config = dict(
    head_dim=64,
    intermediate_size=512,
    decay_shape='linear',
)
Each number is 50 + 12 x the weight over its row's rms, rounded and kept within 0 to 99. Layers, rows and columns count from 0. The size before them is the row's rms in percent of the matrix's.

# layer 4 MLP down (transposed), 512x192, rms 0.0956, rows 214-219, columns 0-191
108:39 51 56 34 39 57 44 40 42 48 57 53 43 43 55 51 56 42 74 50 45 52 42 33 47 43 50 30 45 42 67 59 76 25 70 52 51 39 32 49 46 59 51 50 29 43 56 45 49 87 40 47 57 37 60 50 61 63 91 54 52 58 55 71 64 54 48 56 18 39 29 43 75 56 68 35 52 65 52 54 56 39 41 50 53 39 52 29 48 66 27 36 45 56 54 40 56 55 46 54 45 41 49 52 45 25 72 50 49 59 50 36 44 49 52 46 56 45 71 30 59 40 53 68 67 56 32 70 54 36 55 38 49 54 41 46 50 60 30 47 54 28 58 60 51 36 66 64 55 47 62 46 55 38 57 38 58 33 54 48 47 57 43 41 67 84 44 42 31 47 58 30 59 63 44 54 53 49 59 31 57 43 46 49 41 71 55 41 25 43 52 60
093:68 56 56 25 51 42 57 29 59 71 36 48 33 49 43 54 34 31 34 69 61 51 36 39 75 45 50 63 50 46 46 58 41 54 64 37 68 49 69 62 55 53 37 64 53 54 63 42 39 53 39 58 46 40 37 37 55 31 60 43 44 51 33 40 57 52 50 49 51 38 62 62 41 53 59 65 54 32 35 45 50 62 36 34 54 55 67 21 50 31 55 56 40 55 22 36 49 32 37 55 41 77 38 55 60 69 58 48 60 49 58 43 40 31 60 47 57 52 51 53 54 74 37 60 48 48 70 45 61 31 58 45 49 58 37 89 59 50 44 61 56 89 58 29 56 57 56 74 49 49 70 65 52 55 43 33 64 46 21 62 50 55 54 38 65 42 55 57 38 39 47 60 54 35 49 47 56 47 39 48 52 48 52 60 52 50 37 52 55 44 37 31
095:42 50 53 42 67 35 54 48 65 45 34 37 58 66 42 34 49 38 46 61 39 65 60 50 58 19 75 50 42 37 46 52 67 46 65 43 78 39 58 57 64 42 40 33 38 39 59 25 61 39 62 57 49 53 32 38 39 48 40 52 42 32 51 52 79 76 69 43 49 46 61 39 61 60 50 63 46 48 50 53 47 48 41 46 26 44 49 48 37 59 63 73 53 41 61 36 62 45 54 57 45 60 57 59 42 44 62 27 51 47 46 69 36 68 53 35 41 20 72 51 55 57 62 63 59 45 67 38 49 46 33 45 35 26 52 38 68 56 44 38 41 28 37 59 39 46 61 35 61 64 47 71 55 57 34 36 39 48 77 40 54 18 54 70 52 46 57 60 52 64 51 56 42 60 43 60 44 58 46 40 53 45 52 51 57 61 61 35 61 50 41 30
094:39 68 55 54 44 34 22 63 68 63 37 25 33 35 59 46 61 28 63 69 41 45 49 49 56 65 61 60 62 28 48 58 56 46 36 67 41 74 66 76 36 68 47 47 60 45 43 45 15 51 59 40 34 68 40 49 41 52 40 51 56 56 45 34 51 49 50 38 47 23 49 27 51 42 53 59 42 39 51 39 55 65 54 44 38 33 37 63 43 32 39 37 40 41 48 29 46 47 31 33 60 67 49 38 67 40 23 46 63 36 54 71 42 49 59 45 60 61 49 53 62 56 53 57 71 45 43 57 44 31 46 57 45 37 54 46 49 53 47 37 55 40 45 58 55 29 63 43 38 50 36 48 67 61 50 64 67 59 44 46 29 48 50 53 50 36 61 50 59 47 40 32 47 62 37 37 27 55 27 65 51 70 50 60 32 60 49 46 46 42 49 58
097:58 37 33 35 61 49 52 58 53 46 51 49 47 58 50 76 54 76 44 53 61 44 55 48 56 30 52 46 60 55 30 54 34 73 72 40 54 42 45 45 57 65 55 73 55 60 48 45 37 56 32 38 53 46 56 49 61 74 33 38 36 61 52 39 55 51 39 48 53 43 40 77 66 45 45 32 52 28 47 32 53 37 37 72 70 48 35 49 56 39 63 67 21 61 40 50 52 42 45 48 63 47 58 62 66 70 49 58 53 57 54 37 47 44 57 49 37 35 37 39 44 52 59 51 59 42 59 66 44 38 36 50 51 53 55 75 48 35 54 66 43 55 57 51 56 34 49 43 57 33 70 49 46 42 60 56 32 20 63 59 61 45 08 54 77 42 52 38 45 50 36 50 39 42 32 63 47 72 74 51 40 69 31 54 46 60 36 56 60 58 59 42
106:57 56 40 50 22 58 66 30 43 46 52 53 36 34 40 54 44 66 64 25 47 35 73 65 46 48 30 48 48 55 35 84 62 46 52 32 51 37 55 51 61 67 50 28 30 49 38 56 35 66 51 37 68 61 55 36 59 40 60 44 34 49 45 53 60 25 61 52 46 45 34 50 52 32 49 39 71 69 53 58 48 59 59 34 47 48 35 60 42 59 55 27 40 55 54 50 62 46 48 25 43 49 51 37 54 37 59 54 51 58 49 30 39 51 66 59 51 23 55 42 42 49 50 29 59 77 70 38 54 52 60 55 69 58 51 47 40 80 14 52 33 48 45 44 53 52 40 33 64 53 33 44 52 72 53 63 54 47 39 54 34 50 54 72 48 47 42 51 46 47 47 53 73 60 73 71 41 52 47 46 46 26 37 52 49 51 48 48 43 47 41 51
# layer 4 MLP gate, 512x192, rms 0.131, rows 215-220, columns 0-191
095:31 48 51 70 99 57 47 77 70 41 32 48 48 63 52 48 46 53 55 49 61 40 77 54 35 14 40 63 56 21 45 32 37 46 76 42 58 29 41 42 62 50 55 47 69 53 47 46 42 44 46 49 49 59 38 54 39 51 34 62 56 56 34 59 44 55 60 48 58 50 51 61 54 47 42 57 52 56 35 57 51 54 65 59 57 56 30 56 54 62 52 48 55 52 60 53 45 64 70 51 54 52 36 60 44 67 47 47 25 66 51 41 53 50 51 33 20 50 37 62 34 50 51 39 61 36 40 39 32 51 45 50 49 53 64 49 72 44 72 60 40 63 43 55 76 46 43 45 60 47 41 38 50 46 34 51 24 59 56 47 45 61 50 45 51 67 36 56 43 39 42 45 39 21 64 47 46 40 46 37 58 67 42 42 67 55 50 50 50 42 60 76
097:33 55 32 60 44 59 42 70 45 46 24 37 64 35 82 33 66 37 60 32 49 61 50 71 51 42 12 71 37 53 42 67 57 67 44 41 37 53 42 71 58 52 59 56 48 56 43 47 55 47 66 45 44 62 50 36 61 39 42 41 63 53 53 31 36 51 56 51 43 53 45 66 55 40 25 49 39 55 33 70 45 61 59 48 77 52 47 50 60 27 25 43 39 59 47 43 39 45 45 62 48 50 49 48 61 43 47 53 50 32 68 40 59 57 59 60 56 46 44 44 56 41 47 71 67 54 39 81 62 66 27 35 59 59 33 65 58 57 41 45 53 63 49 55 51 52 63 56 35 56 54 68 74 59 46 61 49 64 53 39 41 55 60 37 29 49 34 10 32 58 54 55 41 47 26 51 54 50 55 49 41 47 58 56 49 41 51 62 60 50 62 54
099:56 43 45 37 39 47 53 36 40 60 61 59 50 52 42 55 51 47 51 54 69 45 64 50 50 53 40 36 50 59 53 41 56 54 59 48 62 26 48 16 37 45 42 41 34 64 47 61 72 56 37 49 67 36 43 55 45 44 29 44 56 38 50 64 41 59 51 29 71 61 44 56 68 40 66 44 73 59 43 66 41 51 35 78 65 48 52 53 62 79 43 49 59 57 70 43 55 53 59 57 44 18 48 64 44 64 65 26 38 53 26 41 77 60 41 56 33 71 37 58 33 34 36 35 58 29 42 43 82 64 59 44 44 68 54 54 54 53 57 55 25 50 66 49 56 57 46 69 59 43 47 57 39 53 56 40 36 59 50 49 44 60 46 66 61 71 44 57 53 40 72 58 40 51 56 54 56 55 61 57 26 26 63 50 52 52 49 69 47 50 48 37
097:54 56 43 62 54 76 47 82 39 25 48 53 48 33 37 60 42 50 50 57 44 57 47 35 51 51 56 45 49 72 61 50 56 56 64 50 42 32 50 44 53 57 51 28 50 83 63 78 53 55 48 67 75 51 30 33 46 42 41 71 59 68 48 46 56 42 24 51 32 68 44 50 57 64 36 43 59 46 56 74 67 58 50 63 59 58 40 36 49 53 42 22 45 47 67 48 66 39 54 62 55 46 73 45 65 34 36 66 54 56 57 42 61 44 71 53 47 49 48 23 53 44 51 41 57 50 48 51 49 55 34 52 53 37 31 32 46 47 42 70 41 60 37 86 64 42 52 51 58 43 52 44 58 48 40 44 39 34 64 43 37 31 46 53 43 74 51 46 38 60 79 51 54 51 59 37 36 61 51 25 61 41 55 56 40 55 41 58 50 56 51 56
106:24 12 35 54 61 74 45 60 33 31 40 51 51 43 33 51 47 56 38 37 44 47 68 64 48 49 50 42 36 47 52 59 49 47 55 48 31 49 70 31 26 50 33 52 39 37 52 38 30 55 57 55 38 47 53 38 58 59 64 53 57 64 62 61 48 57 53 45 51 44 45 58 45 48 35 68 68 48 48 69 64 66 63 61 69 42 54 55 44 77 28 26 52 61 68 58 54 41 43 60 17 66 63 33 47 63 34 39 46 40 50 73 55 50 43 56 29 49 56 60 55 38 35 53 52 47 57 58 50 63 59 31 37 53 38 49 64 76 27 54 57 62 42 64 62 22 56 51 59 64 73 48 50 38 39 60 47 62 60 57 68 37 57 49 41 59 45 28 56 59 48 35 39 54 56 48 60 53 49 44 51 50 39 68 65 61 45 53 58 52 66 40
089:31 53 40 33 59 60 39 67 59 77 42 53 46 54 47 65 44 37 54 60 45 51 62 47 37 55 46 57 32 51 58 47 46 51 59 31 49 24 64 61 22 68 59 27 45 66 50 59 58 60 42 30 74 64 49 57 40 37 39 56 66 77 42 38 55 54 50 59 73 54 37 68 31 63 46 69 64 68 35 54 31 31 43 58 72 55 42 54 58 55 37 59 40 59 74 28 38 46 37 64 37 30 51 58 69 43 45 29 44 54 52 50 78 63 58 60 45 60 53 58 53 42 46 60 62 58 57 74 62 58 51 49 45 51 51 52 46 50 67 43 50 49 50 59 50 56 55 53 56 41 36 57 28 62 29 61 60 41 57 42 65 56 41 42 49 55 36 38 58 54 44 71 46 52 53 43 56 35 74 63 57 22 56 52 41 39 40 74 31 59 60 45
# layer 4 MLP up, 512x192, rms 0.13, rows 215-219, columns 0-191
089:55 22 68 49 51 52 47 52 70 36 66 56 53 50 53 43 56 54 65 54 56 41 40 52 47 66 57 31 44 35 78 45 57 36 62 54 71 45 35 50 45 27 36 33 65 71 60 48 84 49 37 51 56 41 71 45 33 50 44 50 61 47 37 61 52 39 32 48 56 73 50 44 51 50 65 71 63 49 68 43 57 49 61 40 34 65 63 55 61 67 63 38 74 46 53 45 79 56 40 50 56 40 37 61 55 33 43 65 39 41 42 35 51 49 30 62 47 45 45 46 53 35 54 58 31 22 59 24 43 46 35 59 52 47 51 36 51 55 55 52 50 32 52 54 43 68 42 34 53 47 41 52 32 36 46 34 39 34 47 53 78 61 58 57 43 51 55 62 73 65 73 60 46 50 35 48 31 48 54 58 63 72 43 46 68 61 52 42 49 41 44 66
093:51 53 47 30 52 39 41 76 32 58 27 27 37 58 53 62 62 44 62 51 53 58 49 49 73 46 37 60 28 55 59 60 36 49 55 37 29 34 61 39 65 51 40 44 46 64 58 64 64 55 62 12 33 71 30 38 56 51 43 44 52 48 58 60 52 57 51 60 62 47 56 74 38 48 44 25 39 32 49 44 50 49 69 58 59 60 59 63 33 53 57 67 39 28 58 54 66 51 43 55 45 28 46 60 50 45 58 21 65 65 38 51 57 44 59 66 64 45 52 50 45 57 59 55 42 52 46 84 58 38 58 64 40 48 34 48 50 56 41 32 48 72 42 46 42 59 62 51 71 52 52 54 60 61 49 56 26 50 65 53 59 46 70 49 39 56 49 60 55 58 58 54 52 64 49 57 55 42 70 43 47 27 66 74 46 49 30 68 42 53 47 28
093:45 50 50 31 42 39 30 38 59 69 66 59 33 66 45 29 38 45 44 42 53 46 53 39 44 67 51 51 52 71 60 31 66 39 47 60 51 58 45 47 27 41 59 54 55 56 28 60 59 26 40 61 44 49 78 67 51 44 40 69 50 52 30 64 61 61 45 43 53 53 53 50 37 30 55 43 53 37 38 56 65 69 37 64 52 44 60 52 49 44 45 32 58 49 48 49 61 41 34 62 46 27 57 65 48 57 74 41 54 45 35 61 68 68 55 38 54 48 69 66 33 49 43 34 43 27 30 47 61 22 63 55 34 52 71 39 63 45 62 43 24 42 56 52 45 64 40 64 35 66 44 49 53 41 57 36 49 31 29 41 57 42 44 43 59 60 26 49 56 35 64 64 58 50 42 30 60 34 59 56 51 27 42 40 49 40 40 39 35 54 52 37
091:36 44 33 37 45 71 52 62 63 22 41 49 55 55 47 41 33 47 40 36 54 52 57 50 52 50 51 65 45 57 42 65 34 77 65 54 31 82 28 33 48 37 35 60 37 37 43 20 52 47 49 67 40 52 67 51 58 61 44 39 62 51 45 60 38 62 52 70 47 45 56 60 48 59 50 58 31 52 53 60 64 49 30 48 63 41 49 47 53 58 33 58 56 50 52 48 54 46 57 43 53 67 44 32 44 52 59 51 47 40 60 41 20 33 38 51 56 38 55 47 73 40 53 39 46 37 55 51 28 58 28 36 23 59 53 62 65 62 36 57 40 66 47 49 46 37 51 77 59 22 48 60 57 55 33 75 31 26 56 49 62 54 49 61 40 48 49 58 54 28 20 73 50 54 53 61 34 46 52 45 38 51 32 49 44 43 64 42 53 53 46 45
109:55 60 51 43 38 48 39 57 51 47 36 44 49 60 44 44 48 23 53 51 45 53 28 46 62 57 35 58 52 52 57 51 48 37 38 30 42 47 60 60 59 45 62 15 42 49 49 37 39 50 73 49 64 50 47 21 49 67 58 66 48 55 44 68 49 31 42 67 60 62 48 45 48 47 61 73 31 50 32 64 62 53 74 49 59 43 53 46 52 36 41 58 52 51 63 35 56 42 37 57 33 70 62 44 34 31 38 44 59 60 38 30 47 43 45 64 61 27 35 32 59 44 46 46 51 53 52 49 28 48 52 55 46 49 54 28 50 53 10 39 33 74 54 67 38 58 56 35 69 58 53 40 75 63 53 52 52 40 44 39 41 42 36 63 35 31 49 60 57 41 68 42 60 80 74 44 43 35 59 68 41 34 51 65 59 50 48 49 36 52 54 66